config = dict(
    n_layer=15,
    d_model=448,
    n_head=7,
    n_kv_head=7,
    head_dim=64,
    d_mlp=1024,
    vocab_size=2048,
    activation='geglu',
    norm='rmsnorm',
    norm_place='peri',
    norm_eps=1e-05,
    positions='rope',
    rope_base=10000.0,
    rope_fraction=1.0,
    qk_norm=False,
    attn_scale=0.125,
    bias='none',
    tie_embeddings=True,
    parallel_block=False,
    extras=['capped logits'],
    init='orth',
    init_std_qkv=0.0294,
    init_std_o=0.00537,
    init_std_up=0.0294,
    init_std_down=0.00355,
    optimizer='adamw',
    lr=0.000843,
    beta1=0.95,
    beta2=0.98,
    weight_decay=0.15,
    lr_head=0.00766,
    grad_clip=2.0,
    warmup_steps=337,
    schedule='wsd',
    decay_fraction=0.649,
    decay_shape='linear',
    final_lr_fraction=0.1,
    batch_tokens=65536,
    seq_len=512,
    doc_mask=True,
    train_tokens=720100000,
    steps=10988,
    dataset='wikipedia_en',
)
Each number is 200 + 40 x the weight over the matrix's rms, rounded and kept within 0 to 999. Layers, rows and columns count from 0.

# up: layer 3 MLP up, 1024x448, rms 0.0414, rows 39-73, columns 192-255
# down: layer 3 MLP down (transposed), 1024x448, rms 0.0391, rows 39-73, columns 192-255
# gate: layer 3 MLP gate, 1024x448, rms 0.0409, rows 40-74, columns 192-255
up39,159,209,137,228,157,166,318,171,217,181,234,257,131,190,233,129,237,178,303,160,235,237,220,231,184,252,142,270,216,292,228,207,203,184,179,192,254,202,234,263,182,223,230,209,166,224,141,158,276,252,119,262,148,179,207,155,258,184,191,178,283,156,242,197
down39,264,207,187,231,174,225,290,227,254,171,185,302,253,265,181,191,170,242,201,256,236,207,204,204,250,296,257,202,121,191,204,242,242,215,257,142,191,156,139,131,141,248,245,279,111,183,159,134,255,183,195,248,53,211,277,247,232,161,189,191,215,224,191,210
gate40,262,228,240,193,167,174,123,225,155,226,187,177,298,123,198,188,206,162,148,142,164,210,159,250,214,212,164,209,220,212,166,199,189,192,206,252,156,224,236,217,185,199,165,240,208,235,212,179,124,209,278,232,146,209,185,209,223,252,160,236,150,204,204,177
up40,299,170,206,335,195,211,141,180,197,223,260,211,259,189,170,157,217,195,201,230,238,251,286,205,199,288,183,192,154,220,204,206,182,241,217,297,231,226,215,200,224,183,205,255,257,130,250,162,245,237,197,174,209,221,183,199,250,155,221,217,165,166,262,167
down40,141,223,219,222,183,229,270,225,265,203,255,184,113,171,225,200,266,155,220,249,169,194,192,197,222,243,237,217,155,107,149,203,187,175,206,179,237,254,225,179,199,217,157,178,175,202,171,216,167,212,171,212,203,204,108,230,234,228,250,167,198,208,273,208
gate41,226,190,187,256,222,180,212,210,182,233,141,238,197,215,250,238,156,198,233,96,267,156,256,214,199,223,157,262,301,193,224,238,234,166,154,177,216,215,160,163,179,98,151,168,216,190,292,147,161,213,195,213,231,230,196,93,225,102,209,155,168,246,170,234
up41,164,191,236,191,219,187,184,211,164,235,165,195,203,106,188,185,207,175,195,170,175,223,129,271,178,123,99,147,134,258,224,183,179,173,167,143,142,199,219,186,220,252,244,269,236,145,246,257,212,172,119,152,204,266,233,217,228,252,193,256,191,235,248,178
down41,165,147,161,229,223,239,210,224,163,164,155,188,222,292,190,179,207,190,146,223,199,199,162,197,247,214,118,215,276,206,225,226,214,176,205,184,221,203,184,240,226,181,243,196,154,238,243,162,235,219,176,160,216,219,242,150,210,124,192,182,189,151,249,229
gate42,149,214,237,176,158,149,76,223,244,239,202,263,195,161,186,204,228,186,163,221,235,174,243,224,287,159,150,138,159,224,245,198,269,210,217,205,209,220,220,223,161,244,185,204,176,249,158,220,208,159,268,273,163,224,203,223,119,198,196,183,205,182,220,161
up42,173,159,195,219,211,204,200,188,209,258,134,156,249,145,255,166,235,159,137,268,193,154,167,192,193,230,190,186,193,185,238,184,259,165,182,181,196,166,238,231,191,231,214,273,214,159,246,187,125,178,166,192,235,175,131,164,202,197,199,171,222,179,168,212
down42,290,180,190,214,266,183,196,202,201,156,214,166,217,222,119,295,204,249,282,203,220,201,183,153,213,204,222,255,169,242,199,241,118,201,174,179,207,193,139,173,204,223,146,221,182,173,134,157,245,222,155,227,218,258,231,159,274,195,249,251,188,278,197,264
gate43,148,229,233,194,240,230,241,163,246,199,142,210,251,200,197,152,111,268,144,192,186,295,173,219,212,183,168,152,195,156,167,206,239,288,124,208,203,208,157,147,189,204,220,160,244,181,251,176,211,192,228,196,136,210,163,137,219,159,136,164,153,256,223,184
up43,212,176,196,176,162,241,251,238,228,193,164,218,280,266,183,192,200,203,225,178,201,188,143,216,189,203,147,173,139,264,205,187,223,186,121,251,260,258,175,182,165,210,169,315,146,192,172,204,160,266,258,219,165,186,134,191,204,244,244,152,245,234,109,218
down43,180,211,177,191,239,176,119,134,233,191,220,169,199,191,217,224,207,189,202,192,191,209,244,123,170,153,209,206,226,143,201,202,198,194,237,205,158,136,223,238,262,191,158,142,161,193,146,223,234,195,209,205,211,221,270,222,156,157,211,239,216,241,313,216
gate44,161,220,90,127,233,268,258,171,192,214,165,204,134,239,212,230,155,203,258,208,141,211,195,171,173,57,234,204,262,230,192,171,241,104,298,293,198,164,206,178,195,241,184,231,175,251,188,209,174,222,252,190,127,240,148,193,194,198,179,225,189,260,280,244
up44,204,222,218,202,167,230,204,186,253,214,295,196,207,233,220,161,203,247,128,195,188,256,157,210,195,141,221,146,128,209,141,181,126,216,185,140,201,214,200,196,219,158,257,205,269,197,230,201,271,250,207,184,104,201,226,202,243,200,242,229,200,171,150,180
down44,278,149,266,221,223,201,247,198,190,230,212,252,242,118,231,274,135,214,220,188,235,208,148,228,243,303,166,209,232,235,250,184,218,263,182,168,275,159,142,253,152,203,174,164,118,131,87,200,279,253,261,210,219,192,138,268,218,147,275,215,219,215,172,304
gate45,156,167,206,223,184,180,248,131,132,230,203,183,180,274,119,253,239,187,171,233,209,206,202,223,219,161,174,162,261,183,178,268,200,97,206,199,154,187,194,182,270,139,250,194,149,173,294,236,162,231,178,203,147,158,279,118,219,261,117,235,240,328,218,124
up45,199,126,233,204,194,161,229,224,190,138,110,141,246,235,172,288,189,149,194,217,201,169,187,139,173,183,228,193,137,272,195,236,157,190,219,224,153,202,160,183,251,203,196,206,187,146,103,304,103,187,185,261,228,140,201,259,218,129,223,189,147,176,197,165
down45,193,213,224,218,200,183,232,207,228,203,216,140,184,253,177,275,274,134,103,195,221,189,216,144,214,165,174,180,252,190,222,263,186,154,149,161,268,218,167,209,200,175,310,175,179,162,188,191,217,217,168,217,156,174,189,150,131,202,169,190,216,171,134,219
gate46,208,264,205,145,117,199,186,134,174,165,194,218,183,209,150,191,204,245,165,112,276,222,177,185,199,185,197,215,247,198,131,157,200,166,249,253,163,235,210,224,232,260,222,245,166,241,186,198,201,281,184,227,220,248,174,112,126,192,193,238,222,190,191,262
up46,233,234,181,199,167,240,178,169,174,158,158,183,174,171,222,235,187,167,162,189,213,254,230,248,205,211,207,131,230,151,236,89,224,240,123,210,195,232,272,136,190,180,215,208,147,163,200,240,199,261,167,202,183,237,158,155,233,177,258,247,233,233,209,156
down46,157,147,162,244,239,269,145,276,236,272,188,158,229,184,308,255,221,182,191,174,172,192,218,260,220,147,241,215,188,182,240,194,209,201,195,199,155,208,195,165,223,155,130,184,151,127,146,251,212,108,240,233,161,145,230,190,265,174,242,135,215,187,211,87
gate47,252,215,174,209,235,206,198,227,135,172,108,170,176,147,147,244,202,162,165,123,176,230,282,193,245,202,148,206,218,233,195,160,244,141,220,254,136,216,118,144,156,142,250,200,176,196,225,194,239,202,278,248,256,251,261,218,229,253,142,160,219,149,201,222
up47,144,174,175,180,178,191,199,237,137,144,180,206,228,168,191,154,231,218,238,254,252,284,117,208,236,190,271,222,243,180,197,178,190,197,182,212,223,203,166,90,200,213,209,206,198,196,242,244,198,248,213,200,197,238,252,233,213,240,248,147,242,165,191,200
down47,208,220,251,161,156,218,224,221,121,194,201,219,197,167,141,182,190,218,199,260,262,217,142,176,194,137,205,162,142,166,273,151,248,194,250,218,185,251,155,188,187,210,221,147,261,223,230,217,195,195,187,164,174,147,240,230,205,202,218,240,196,185,175,219
gate48,185,167,208,188,231,222,225,169,211,206,162,186,185,214,176,248,149,214,209,199,194,165,162,216,194,145,192,325,199,253,312,260,141,208,252,184,209,216,136,218,199,175,168,194,149,132,162,226,234,168,190,212,224,278,155,236,159,190,233,156,160,234,274,218
up48,143,173,247,222,232,220,194,183,219,231,240,206,204,194,276,185,288,172,174,164,215,233,179,230,208,235,136,158,171,199,185,232,192,310,251,239,186,159,248,174,224,229,216,227,189,222,170,190,216,171,184,239,153,137,226,172,203,170,206,207,207,208,254,134
down48,242,182,175,160,204,124,247,176,198,219,162,205,196,233,198,185,166,209,218,171,160,207,228,188,208,175,220,266,181,213,260,193,219,133,179,106,247,227,126,191,135,169,167,175,144,143,99,236,204,168,252,221,236,232,189,250,214,281,170,189,178,180,202,280
gate49,159,274,195,223,173,208,210,211,202,186,204,212,128,193,175,200,236,231,219,150,211,152,208,222,132,166,145,233,196,113,209,198,227,201,170,202,188,235,161,206,186,147,112,156,154,217,164,147,234,215,260,273,167,204,180,142,196,194,234,122,317,154,250,176
up49,223,197,206,195,208,221,211,199,265,218,211,202,148,248,274,174,242,255,178,246,201,219,55,230,137,140,207,271,241,266,229,211,190,245,173,190,206,191,258,245,242,203,255,192,214,156,145,118,233,188,184,228,202,209,246,223,281,150,155,186,158,232,236,209
down49,188,132,216,220,263,140,115,200,200,127,222,268,229,230,203,218,223,226,127,272,204,227,200,177,149,204,171,204,168,234,260,220,191,120,187,189,261,170,160,260,137,179,259,199,209,193,216,201,240,166,172,171,240,202,208,170,183,234,133,203,187,223,244,231
gate50,152,177,225,174,233,198,243,188,161,183,263,208,157,176,235,220,184,215,211,163,207,181,190,227,204,193,122,183,201,206,168,140,255,143,185,216,148,182,237,143,210,169,118,223,162,239,217,180,154,208,179,303,167,200,216,179,224,255,218,221,220,169,219,232
up50,170,144,194,267,203,242,234,235,251,167,100,188,202,132,230,186,146,208,222,191,225,199,146,192,193,211,210,237,210,209,141,261,246,211,191,252,202,196,176,211,162,239,163,277,237,218,224,226,241,247,203,180,186,251,253,221,174,211,180,199,145,177,201,212
down50,215,88,200,249,216,214,222,222,258,158,223,154,173,163,210,213,176,253,186,175,184,185,185,243,217,167,187,179,171,195,193,173,206,204,216,194,166,181,197,155,192,180,137,272,209,260,197,211,192,202,146,202,188,219,204,240,191,207,183,199,151,200,188,230
gate51,213,129,176,231,234,222,256,255,161,227,176,199,184,206,253,190,199,134,207,157,211,287,183,238,228,214,189,247,227,180,201,267,202,180,230,259,181,149,188,175,199,188,183,191,235,279,200,248,209,232,187,181,181,208,224,212,191,236,176,188,206,225,165,189
up51,202,237,237,206,124,181,143,165,180,162,239,183,176,109,278,215,146,179,228,226,238,199,214,175,267,188,299,189,151,218,204,173,257,229,188,182,186,205,234,168,246,239,183,148,240,151,236,155,262,197,189,198,166,189,208,123,150,190,201,199,183,252,205,210
down51,237,185,161,193,181,242,213,206,135,188,171,204,234,214,137,185,190,133,202,171,234,195,123,218,202,234,141,164,209,193,188,175,244,183,178,190,136,213,158,188,189,196,169,315,192,142,230,211,192,206,188,199,183,184,195,215,157,182,188,149,210,215,155,161
gate52,183,205,260,175,159,208,158,230,249,304,216,215,164,160,169,201,273,147,179,217,178,264,181,185,231,229,125,232,234,177,214,208,218,162,224,194,242,177,237,251,239,174,221,245,213,123,161,171,182,213,207,224,221,166,263,271,166,148,285,160,178,200,208,128
up52,110,110,214,208,192,119,185,230,232,218,264,166,187,175,149,182,241,133,198,200,152,173,253,188,201,228,211,197,139,130,177,212,178,187,163,179,210,197,176,143,182,156,226,145,296,154,193,249,192,174,215,208,232,236,202,229,206,210,169,263,173,189,265,254
down52,257,222,178,222,165,189,229,180,124,155,148,277,251,231,267,222,168,242,105,243,237,227,168,224,184,168,192,186,242,209,229,168,170,230,220,169,148,222,171,241,222,238,184,199,102,225,218,145,274,205,150,147,206,161,242,156,202,227,239,184,254,211,199,153
gate53,166,207,150,154,284,179,239,233,153,161,172,163,220,217,180,171,154,219,166,217,130,122,156,158,221,234,219,139,224,181,227,228,232,185,268,184,138,126,226,218,175,214,203,91,285,262,252,231,174,251,143,171,223,167,185,204,190,207,218,195,228,194,230,214
up53,182,168,205,271,183,190,204,262,208,153,169,192,225,251,191,149,222,171,150,300,206,253,166,167,217,205,203,228,193,143,246,162,197,230,159,187,240,181,201,182,167,205,204,229,242,173,193,189,224,189,160,207,119,177,226,227,222,204,198,257,164,242,215,240
down53,270,214,211,207,238,252,229,269,168,254,194,229,211,202,164,147,239,226,272,191,240,199,205,232,182,270,224,134,191,270,246,272,228,274,221,220,166,201,149,213,171,199,297,243,202,258,243,127,242,284,208,227,175,249,190,204,211,187,235,209,219,203,216,210
gate54,204,159,247,239,263,224,206,213,204,204,170,140,236,211,234,305,208,176,176,199,180,182,188,207,189,223,214,217,186,174,187,196,231,195,241,169,70,171,155,200,137,194,160,167,186,227,207,188,194,240,226,185,149,161,205,134,210,248,186,216,160,209,189,192
up54,222,233,264,224,168,175,185,257,167,136,263,170,169,160,233,249,298,254,213,157,182,182,200,203,216,232,232,248,144,126,260,201,207,133,195,172,261,207,235,229,213,180,132,180,160,184,198,195,165,183,192,158,207,239,157,193,191,171,159,209,183,201,222,209
down54,207,163,140,180,194,170,234,228,216,230,210,188,229,234,195,187,167,213,200,191,318,216,251,237,275,249,148,185,201,177,239,194,162,200,203,201,162,174,158,195,141,102,156,204,166,195,199,167,210,211,209,244,201,143,211,196,236,190,189,230,151,186,187,178
gate55,190,128,228,203,222,188,88,228,240,175,155,160,247,234,191,205,174,193,151,195,163,162,209,230,202,204,190,229,261,191,232,294,204,301,164,198,123,208,237,302,166,165,151,147,150,97,238,211,185,139,260,181,275,125,179,184,212,224,218,171,244,250,241,203
up55,170,169,147,261,199,137,152,157,218,198,201,206,196,205,222,204,209,179,190,201,188,192,182,143,224,179,252,157,161,191,168,271,226,265,234,123,120,263,203,270,149,237,200,163,188,218,182,247,185,163,230,217,246,221,170,202,215,240,216,204,186,165,230,220
down55,212,233,172,220,211,189,272,215,174,276,165,135,156,201,185,244,166,269,278,178,260,226,178,246,121,198,197,260,211,260,183,111,130,130,186,228,239,170,235,150,186,207,219,232,167,215,201,192,219,226,177,159,176,201,251,134,127,174,209,124,169,151,133,235
gate56,179,224,183,181,212,161,231,178,247,183,241,146,233,209,152,278,189,204,172,181,285,155,192,153,234,194,181,201,134,210,152,146,230,195,214,164,221,200,216,196,206,244,212,172,188,236,283,195,205,193,173,210,226,235,203,210,226,187,194,310,209,233,258,271
up56,166,164,181,231,238,236,212,156,194,191,118,307,265,226,178,192,213,270,194,204,160,195,192,193,253,181,272,202,165,217,257,178,235,214,239,166,231,201,199,204,280,197,189,262,168,226,178,206,265,263,171,196,204,224,160,258,170,169,209,216,240,279,219,251
down56,217,180,237,170,235,138,246,221,197,158,278,141,137,204,190,166,270,134,179,202,235,196,237,165,202,189,128,154,177,227,175,174,205,189,196,227,208,226,220,246,221,233,167,158,251,166,198,182,151,192,148,204,211,169,249,226,120,268,262,179,178,196,217,144
gate57,223,190,172,185,206,220,239,254,228,164,216,167,175,222,188,189,144,215,177,184,193,231,298,209,259,164,212,230,154,173,159,176,193,205,234,175,123,166,207,260,175,208,202,166,194,211,227,209,270,173,219,207,230,216,172,178,223,189,197,257,273,250,202,240
up57,233,202,221,196,215,223,191,230,244,218,274,135,227,139,130,208,233,149,240,166,156,217,238,194,96,174,182,243,150,238,210,205,235,175,163,197,209,225,179,212,179,247,219,227,211,210,185,195,201,140,302,186,233,185,215,158,210,241,220,245,193,170,201,224
down57,239,221,261,214,199,145,259,152,198,187,201,279,192,192,173,121,257,169,172,242,186,228,171,194,209,236,165,167,201,127,215,184,225,261,196,205,173,181,218,256,153,218,159,146,186,199,191,225,164,142,146,239,172,244,214,161,253,213,210,165,209,181,177,207
gate58,177,282,297,160,244,171,160,169,221,200,223,203,182,154,238,161,293,221,161,204,197,185,167,251,227,172,133,194,240,242,225,204,219,227,196,161,235,235,193,247,188,246,192,170,147,219,258,170,208,202,216,251,182,116,144,177,167,227,176,250,195,239,201,120
up58,218,165,227,204,222,156,121,196,142,183,172,173,162,187,231,196,135,147,133,109,186,239,231,150,187,218,210,236,137,147,206,308,227,202,207,205,158,188,127,238,161,214,187,235,228,166,291,258,259,198,271,166,173,218,110,237,187,230,167,228,200,240,183,213
down58,179,219,165,137,182,187,244,215,192,293,210,188,244,201,250,126,260,218,222,203,261,185,168,247,209,253,173,164,255,255,244,100,217,202,176,235,245,260,238,293,268,187,238,123,150,227,196,141,216,205,143,262,179,184,155,185,194,184,233,242,146,144,182,165
gate59,123,230,223,123,187,234,223,248,198,231,166,61,223,268,186,186,182,245,147,237,258,209,229,158,218,178,274,204,307,235,201,243,201,207,167,304,168,200,154,209,180,128,140,195,167,168,229,180,112,156,139,198,148,207,216,174,162,190,215,117,158,256,229,268
up59,161,175,256,225,186,201,194,198,214,176,146,237,247,243,137,143,224,172,270,233,187,112,218,223,153,201,177,217,190,231,203,259,193,221,175,183,233,144,197,191,199,224,135,178,220,239,190,235,263,202,200,134,171,264,158,142,228,286,249,208,193,227,187,157
down59,220,160,153,193,296,121,207,206,140,268,183,212,91,193,202,233,156,255,165,176,212,144,274,194,178,239,195,226,217,206,252,267,148,183,286,163,234,172,234,219,199,242,137,230,240,262,209,243,193,193,200,200,183,262,157,225,133,200,211,177,233,295,244,233
gate60,173,184,255,228,228,231,142,234,127,172,172,207,177,149,180,185,191,166,193,196,177,221,209,232,254,223,205,141,221,225,256,211,201,133,218,238,256,219,174,240,190,185,213,254,153,208,147,206,131,184,270,226,168,178,163,98,143,209,171,202,128,142,248,214
up60,202,234,210,231,215,205,184,202,199,256,234,172,249,153,176,179,170,229,145,170,162,168,141,253,216,206,206,263,278,177,169,160,194,235,144,226,187,209,158,252,228,247,239,174,183,167,226,74,262,194,202,147,187,125,161,218,238,225,211,222,237,215,134,199
down60,260,218,156,172,249,269,270,166,187,156,209,217,181,196,118,263,188,178,256,211,127,179,231,170,251,246,228,239,144,232,156,187,187,213,240,171,201,181,179,219,206,221,172,198,187,254,205,239,155,149,249,200,191,236,177,217,161,187,192,212,192,238,269,220
gate61,197,194,210,197,239,213,242,176,205,198,160,215,123,178,184,288,279,184,238,153,283,226,179,217,233,218,188,160,186,187,181,188,231,227,239,232,224,212,202,160,229,206,135,199,240,200,256,169,186,235,173,247,190,197,113,253,191,266,212,218,244,253,199,198
up61,191,175,273,235,203,211,226,233,227,231,162,173,126,266,116,278,149,159,151,184,203,257,145,203,255,183,201,207,190,174,287,251,179,161,196,169,186,211,184,187,231,171,193,207,279,221,191,258,239,230,161,169,138,264,161,209,227,156,175,202,255,134,187,118
down61,229,247,233,166,163,196,215,209,168,204,184,245,207,212,186,140,224,209,206,161,201,213,252,182,94,250,197,265,175,197,213,239,219,268,161,206,201,203,233,173,163,175,212,210,213,213,189,290,188,115,192,177,144,155,202,141,183,261,187,223,214,182,295,191
gate62,169,231,282,151,254,187,193,201,177,233,188,226,203,229,163,196,218,191,245,244,287,211,255,235,226,201,223,195,273,292,152,201,197,216,223,210,259,158,203,118,112,175,184,215,173,263,198,130,128,266,247,224,255,259,167,139,139,189,213,265,163,205,226,201
up62,206,176,266,211,226,210,183,103,246,257,190,249,167,137,215,136,243,316,211,215,221,261,206,205,165,224,204,223,131,147,242,203,238,262,120,219,241,216,146,227,207,212,205,269,233,243,194,204,189,276,258,202,251,161,175,183,222,210,203,203,184,212,226,131
down62,209,189,104,233,311,179,241,201,157,185,201,273,167,243,261,259,197,206,180,189,217,149,187,290,251,192,192,174,256,154,181,218,244,208,251,235,182,154,176,224,172,177,157,142,193,226,220,136,248,171,254,165,190,242,214,198,155,145,169,158,254,162,210,219
gate63,215,163,239,155,172,156,185,181,89,205,223,192,222,282,80,243,188,152,208,115,181,167,233,230,228,218,285,241,211,162,198,216,237,158,224,255,136,204,151,224,223,140,190,182,190,242,177,176,230,221,248,250,139,254,221,216,171,182,153,254,255,259,218,185
up63,213,105,176,215,234,169,205,253,275,198,215,182,174,181,183,188,211,182,202,151,194,164,110,203,160,249,156,218,221,247,156,191,152,204,224,242,227,193,302,228,220,271,271,235,210,143,218,224,196,242,160,169,266,167,183,204,164,207,259,208,180,274,220,173
down63,212,222,179,171,252,171,226,235,273,155,181,226,194,103,244,185,163,195,183,243,189,230,185,249,201,154,202,258,198,211,154,153,227,252,188,160,207,281,180,182,149,212,195,226,163,196,166,221,139,179,171,181,118,155,203,276,118,189,267,201,115,213,133,234
gate64,197,183,259,195,230,201,215,201,193,152,207,215,156,192,259,142,199,216,211,194,154,167,208,215,189,157,182,256,237,178,254,233,167,179,215,216,244,235,231,168,196,165,222,236,160,200,156,181,199,243,214,209,207,155,189,188,205,189,224,193,204,256,222,134
up64,167,259,208,185,185,165,223,266,147,226,169,201,183,220,227,246,245,230,251,166,213,187,151,199,258,198,179,193,245,131,172,198,176,263,183,279,178,258,229,167,279,166,191,206,182,166,195,191,190,70,176,199,169,202,182,172,263,165,236,214,212,196,223,241
down64,230,161,288,272,230,238,193,233,180,256,239,160,177,188,172,149,168,168,168,188,212,193,198,214,145,205,165,185,176,212,194,265,225,115,251,143,242,144,204,248,111,246,198,210,218,205,157,188,209,257,177,110,271,228,206,240,199,216,240,124,284,231,74,186
gate65,144,208,262,147,248,225,155,197,116,203,239,199,185,209,286,241,201,230,205,204,170,155,180,204,192,253,152,182,249,134,233,165,278,199,265,245,178,251,172,259,171,272,215,209,250,178,236,128,169,230,133,217,245,160,173,135,211,247,201,188,156,167,192,216
up65,187,177,121,249,205,218,195,91,187,210,101,230,152,119,231,201,218,230,243,239,231,182,249,245,182,218,243,196,171,194,221,234,190,171,160,204,216,210,216,181,167,137,207,217,210,226,173,123,226,163,210,157,167,112,212,202,289,175,232,182,191,137,232,175
down65,159,189,196,202,222,196,227,271,177,201,215,181,218,225,258,203,190,212,209,254,157,246,220,197,126,243,181,200,223,179,286,189,275,224,196,210,138,168,232,227,242,220,213,185,248,180,256,130,170,243,202,255,235,266,175,162,242,163,234,227,262,250,135,210
gate66,188,256,220,187,220,281,151,167,167,201,186,187,229,190,170,188,259,178,119,208,205,171,158,203,200,205,238,256,204,219,173,206,252,220,215,208,243,179,88,243,165,169,240,192,256,265,195,161,213,176,256,290,225,164,205,170,185,250,183,223,146,249,154,149
up66,215,120,143,129,183,238,179,244,136,287,252,184,250,156,167,199,157,211,176,286,119,184,167,180,217,224,147,198,305,162,237,217,200,208,217,244,235,274,269,126,135,134,189,134,242,229,150,193,136,187,198,167,183,171,302,265,244,247,151,228,183,148,119,182
down66,209,231,256,234,188,151,216,188,189,117,153,200,153,215,177,260,186,194,188,147,272,165,193,240,199,254,158,118,252,127,206,150,113,254,141,131,288,172,197,276,194,268,188,229,152,169,183,263,205,169,197,187,272,173,124,173,168,271,158,151,247,275,274,212
gate67,128,268,151,244,219,208,210,182,69,167,201,222,262,229,210,238,228,192,249,266,174,253,216,224,251,179,204,180,218,150,188,191,200,245,246,250,168,180,177,160,227,237,151,227,162,238,182,163,177,149,140,264,191,236,240,230,166,159,189,192,245,183,183,195
up67,238,209,146,148,182,106,159,173,166,208,195,152,172,194,215,187,203,264,196,151,226,189,230,195,199,205,243,234,102,173,226,197,197,178,256,168,216,106,202,205,246,181,319,266,212,161,135,243,179,147,267,177,231,161,218,159,192,183,242,190,153,159,226,228
down67,183,254,150,187,222,175,140,223,125,169,187,224,203,227,292,233,237,255,171,181,254,158,251,189,192,175,194,190,168,251,122,151,223,230,187,216,218,176,119,227,195,233,138,151,192,177,250,209,157,193,137,255,222,252,239,202,126,207,171,157,258,97,167,228
gate68,162,207,202,229,138,145,193,245,203,156,239,104,231,137,178,170,168,280,193,194,216,230,256,217,192,147,248,141,223,292,268,164,272,173,233,135,198,182,168,160,251,243,160,206,130,193,219,208,195,87,163,245,221,203,181,178,164,270,171,166,118,201,192,214
up68,236,198,180,162,171,179,240,203,191,185,173,184,252,203,199,242,248,216,209,231,223,196,184,295,133,270,205,220,232,203,242,209,144,210,269,156,274,231,213,256,244,249,214,162,157,173,197,239,166,145,166,216,221,220,171,192,127,193,199,204,172,129,132,245
down68,207,185,239,172,232,170,169,135,165,157,175,232,205,217,191,213,224,155,131,193,252,239,189,191,257,230,149,227,240,191,193,234,183,172,204,203,292,209,211,174,100,192,208,141,233,176,216,184,169,201,159,155,140,161,195,188,240,149,159,189,188,209,268,167
gate69,152,195,184,154,180,205,233,194,95,189,242,213,247,218,179,221,200,190,198,194,213,236,145,272,112,145,191,237,234,174,145,166,236,194,313,204,226,140,144,136,225,110,170,277,229,264,179,223,211,258,123,192,239,250,151,283,190,150,216,235,172,192,234,209
up69,256,171,206,162,217,201,188,103,210,201,195,170,287,222,218,249,194,201,209,151,103,148,144,179,202,257,236,246,216,192,307,102,223,181,249,179,206,242,136,182,195,197,199,228,204,181,225,200,197,170,196,220,227,289,184,273,320,191,199,200,247,229,249,220
down69,141,242,242,235,238,170,203,219,217,230,176,190,225,135,217,166,170,234,185,220,239,166,250,191,134,201,247,131,219,189,176,253,212,180,147,169,226,169,228,212,138,159,194,151,225,118,227,173,158,140,226,223,216,204,152,188,156,195,157,224,213,195,213,166
gate70,196,179,185,200,193,216,236,137,170,130,182,172,244,242,165,173,164,186,209,153,207,229,225,210,181,187,233,282,192,222,191,192,235,199,239,269,259,186,163,193,186,131,130,258,211,205,225,237,153,237,192,269,166,267,167,162,197,215,130,171,203,231,266,185
up70,219,207,207,177,106,240,183,150,168,169,227,185,274,199,206,160,224,210,227,146,235,236,215,153,251,201,118,191,214,237,242,178,242,232,239,206,243,196,225,166,277,221,241,247,263,194,123,166,185,159,196,207,173,209,204,256,174,194,287,173,114,152,188,208
down70,198,215,159,240,161,132,179,225,243,234,241,171,166,113,239,211,227,244,192,187,184,169,254,245,216,205,152,241,125,201,248,200,209,229,198,182,251,170,154,238,177,232,274,141,211,187,232,167,296,261,231,204,191,131,206,212,250,194,216,174,229,186,167,112
gate71,222,225,203,271,155,188,137,147,159,150,230,219,225,254,212,209,162,184,117,145,199,249,285,148,190,215,227,169,197,230,235,221,211,113,220,243,182,209,259,157,182,236,155,222,211,181,219,191,228,207,189,221,178,175,147,175,238,179,196,174,113,214,210,184
up71,215,204,192,191,217,151,204,208,259,233,187,171,138,200,119,227,219,275,148,157,276,137,152,114,170,125,181,205,180,185,233,172,192,197,269,177,122,225,162,169,205,202,225,118,270,126,199,217,233,198,231,191,124,210,229,231,221,117,222,197,197,179,225,158
down71,226,173,175,198,189,274,171,171,139,168,152,199,243,152,269,169,261,133,181,238,125,189,179,203,178,167,110,306,275,143,163,268,208,165,176,233,174,135,231,121,158,238,185,182,249,173,201,181,228,206,206,132,216,234,162,195,167,222,223,227,197,189,250,141
gate72,221,250,278,187,207,196,196,156,216,166,141,169,143,207,171,238,161,117,203,140,202,173,257,279,212,180,181,214,189,135,180,138,298,217,175,116,185,179,114,227,153,227,133,214,218,165,232,223,102,218,134,288,167,217,220,211,169,115,193,174,186,263,220,261
up72,286,165,84,178,161,255,226,149,105,272,281,173,211,199,273,150,85,224,200,237,126,142,229,172,185,239,332,212,159,164,163,198,194,202,222,192,104,251,110,222,161,205,170,251,229,266,225,274,218,177,212,154,239,253,163,256,203,164,208,187,172,235,189,179
down72,274,173,148,204,189,165,183,200,175,183,208,223,178,168,186,159,206,267,205,166,228,200,198,269,176,180,238,140,256,176,216,220,204,222,259,194,181,166,200,222,219,234,207,164,104,186,248,188,172,242,173,147,196,249,169,162,204,209,181,181,212,190,252,269
gate73,169,191,201,274,126,147,173,228,262,244,214,177,200,144,167,191,260,200,190,219,180,199,199,251,119,225,221,246,127,275,214,239,192,190,177,220,250,198,226,202,183,170,178,247,251,229,215,225,131,178,120,246,164,231,204,189,291,171,233,101,212,170,224,247
up73,180,289,188,147,260,301,204,118,244,243,268,275,169,130,191,251,206,196,166,248,287,208,169,197,209,203,239,188,161,202,237,185,166,198,137,224,152,102,197,237,238,170,162,161,225,227,242,182,169,210,183,201,234,191,198,161,174,244,153,242,258,256,238,269
down73,220,115,226,302,174,174,216,219,169,283,168,252,218,205,216,173,204,231,210,156,226,177,235,197,195,195,208,197,235,154,148,201,255,222,256,157,213,187,181,104,222,207,176,156,128,289,224,190,240,120,207,125,225,210,199,222,219,213,274,170,189,246,162,229
gate74,152,200,190,176,282,201,161,196,200,175,197,274,224,206,215,179,264,163,159,243,119,126,256,186,194,222,252,170,133,170,157,171,170,212,187,201,268,183,190,198,168,180,200,165,283,238,214,305,239,211,169,201,228,211,203,198,232,230,186,194,197,242,217,268